Each number is 128 + 24 x the weight over its row's rms, rounded and kept within 0 to 255. Layers, rows and columns count from 0. Numbers have three digits each. The size before them is the row's rms in percent of the matrix's.

# layer 13 attention key, 32x64, rms 0.0567, rows 0-31, columns 0-63
032:135101157167153181126085161121125143118134128102131113208124112136120159155100129153114156119131127103140125132139155129090141120160193097142130134171134128128121131131115125157158160120134136
023:129131096156116147143107130149155104135139102144102158183112130116100179146139097171108170165130136137123096130156119150128115105166188103131130123116179141164084124131124122139137113133134144
038:137097140119117149117116115161118150116144151165113079116161091136132140148103148142133115103120113095106093153170144096092142130097107130165121149112151166153076101156099147154148131110129167
085:166188120153124179142102167149122108126135087094129164178110153112153139141125126154117109147150140171122148110112118153157095153143175095095150125118106141140143151136144146120136121138122108
044:093160157102087097127159155112114146159133133111152143094121124106146129156131099160086127152125136175125128127154126131152145158140090143089138155157139114144164141138163133155093123168095100
032:092097132093096092103158140099160119165181105163159153139139112127136086143171164117096117114114158092140147127148123130120141088128113143101161105127130106120107132171106123137161118127117124
045:084096137103124081105166106116131151179100167153170099076147153144124087107132128082120136121122105093124119121141125114130147096092079155137126154131132120105133107142129109132106140138129132
072:190177123114127173128098164169120124117141131098142138166134153101130145133095150146107097113138120158103107114165097143160119146133154090104155144115149151133119128174110139155103136108113114
092:087106135130094118119128112138150116130144091114148115108125130116126129107148088088069157143155110116124134110116168116094119129183159135123152128118108089083144131111115117136111092058127127
120:161138155080118146154132121118136175137082164165098103109129099142116177166133137159115160112132133132132120134173119138107106147125156124137139106118140111132089095150116086165139086141110148
127:131140119140134158134119114129118118120132122146097093106104123136154176120148118116160129122133139138148118105142161149175132126166215125120094119140105130182140150117119117144186154147090145
105:143126160109166138124147163101119148142098135132100110159126127146169118105076153135184157116158130096127191103094164142134100138113081147143111132123136132143162129140140128130122120172140136
119:107116072126155132136137152125190116123107121116099134131121141141130146114074169130105111101081116138094129132095114116107124155165095114156138115129114162164160141151160140099090096138119117
104:125093121159110149118150149119161131162101085111110135155100096147114111146119129144152180176113158120143159124093159133080112101155137127170149158115157110131096148130123131125157111118167133
118:196167123144135164129076099126120133118135117110113134148080118154092118124104159142107133153137105128122066128117147113138141198130126101152156121115136113138117142142094139132155122133164120
122:128136140138132114115118165098118158137145104150130115129140142125146134158105090193083186147124119133155110131100112143108160103115143101146121105162115149133144075123137089125124125196129121
112:134107069126088108138124133157104145112165090110101165129110128096176120123110108137177098098108117127138177137100153148128109118107163101106098094114106122129122136136135129142149103104092147
098:100111095186124149153127147152169101116121109159107149119120133160111095155155112128137152119116102145118130146096077097104089089130151162182138120122115150150121145099135141109143113115155156
097:100146109115091090118133109132088137167162112081164135100138151105120150123097111144126087150107157117132142106144177144110169129110094104084106163115116116110131139176125139114158135144127118
119:104090143139112151099185115081165120190143127130174100104126128132151157129111158096113110162097142132125133100139156151164154153181127128123123136132130134126135141135139151108123156165109124
111:091136147094153140161188089134133129113151131127144128163154123095087143117138091137115078111171155124112128111121103111076135110121137115153140131127076139138075134137136127105168124129132137
116:081110112141127117119137119176095121135108166150164151091123111111173128143117112130164136106096120128088124134182138122152129127127086146103111157134137176185104126133109166152122140128118142
097:126112146170077112132088071129102135120130139121135137120132096126096165162109147141112095101097138131135095119138124109072161137077126110116132103120096144107074114097119154126117114122109140
108:148157117119129117129154130141139119172081150135127138143125154122129106124127116143154134148122139132140092149147065139151111080118103128161141170119208147121085117169129100136104153120151121
108:087130092191112115141099138149131151128127134135116119137137126140138169157106112156136148122090098159108088118165127106097138120110126130141095160118104187170108126118103161122148126169134155
120:156123133137137142127133127095132100088173158164141160123133085122120101142170160136126095166103124144134130176121165117176124131114109160146114096130131134102137148101126144102133155195136135
078:134163119117120096090145126091128115153163125109150172125116189139091135097128096130130114165125142131143129104136073174181118144112106130105133123126129100085140113130147141115081143135117118
122:155113130166091150103125152125146128146130103108109141120128108132166154148135167147086124114120098130148143103157086126109124172154137111100152138118161129128144067079122118149075138102149150
121:108130111121143098144167079119130085129056121130121153111105109113153128126142142126119096118090142103132152139090115134157094167163124139083145100129113126169131135090150133099107117122092122
109:123085160165114130097098116103137149112175155116170123127141143156118108102108157077163110084168139119119149097135090146135148132099111128140120111172142114096139131137138163132107163127108113
137:149134166113164116114146104116083090105096089110111097140140108110157132099114108151121094115171121105123125104104144094123138118128098114132105182126142161143151100101101128076109162133148132
105:076155150155147128137108119156101133106109123130153113118094170145115115118172093105123189123192120139135113099139138117145105152151133164132133125148128105142175167109097134150142145116110139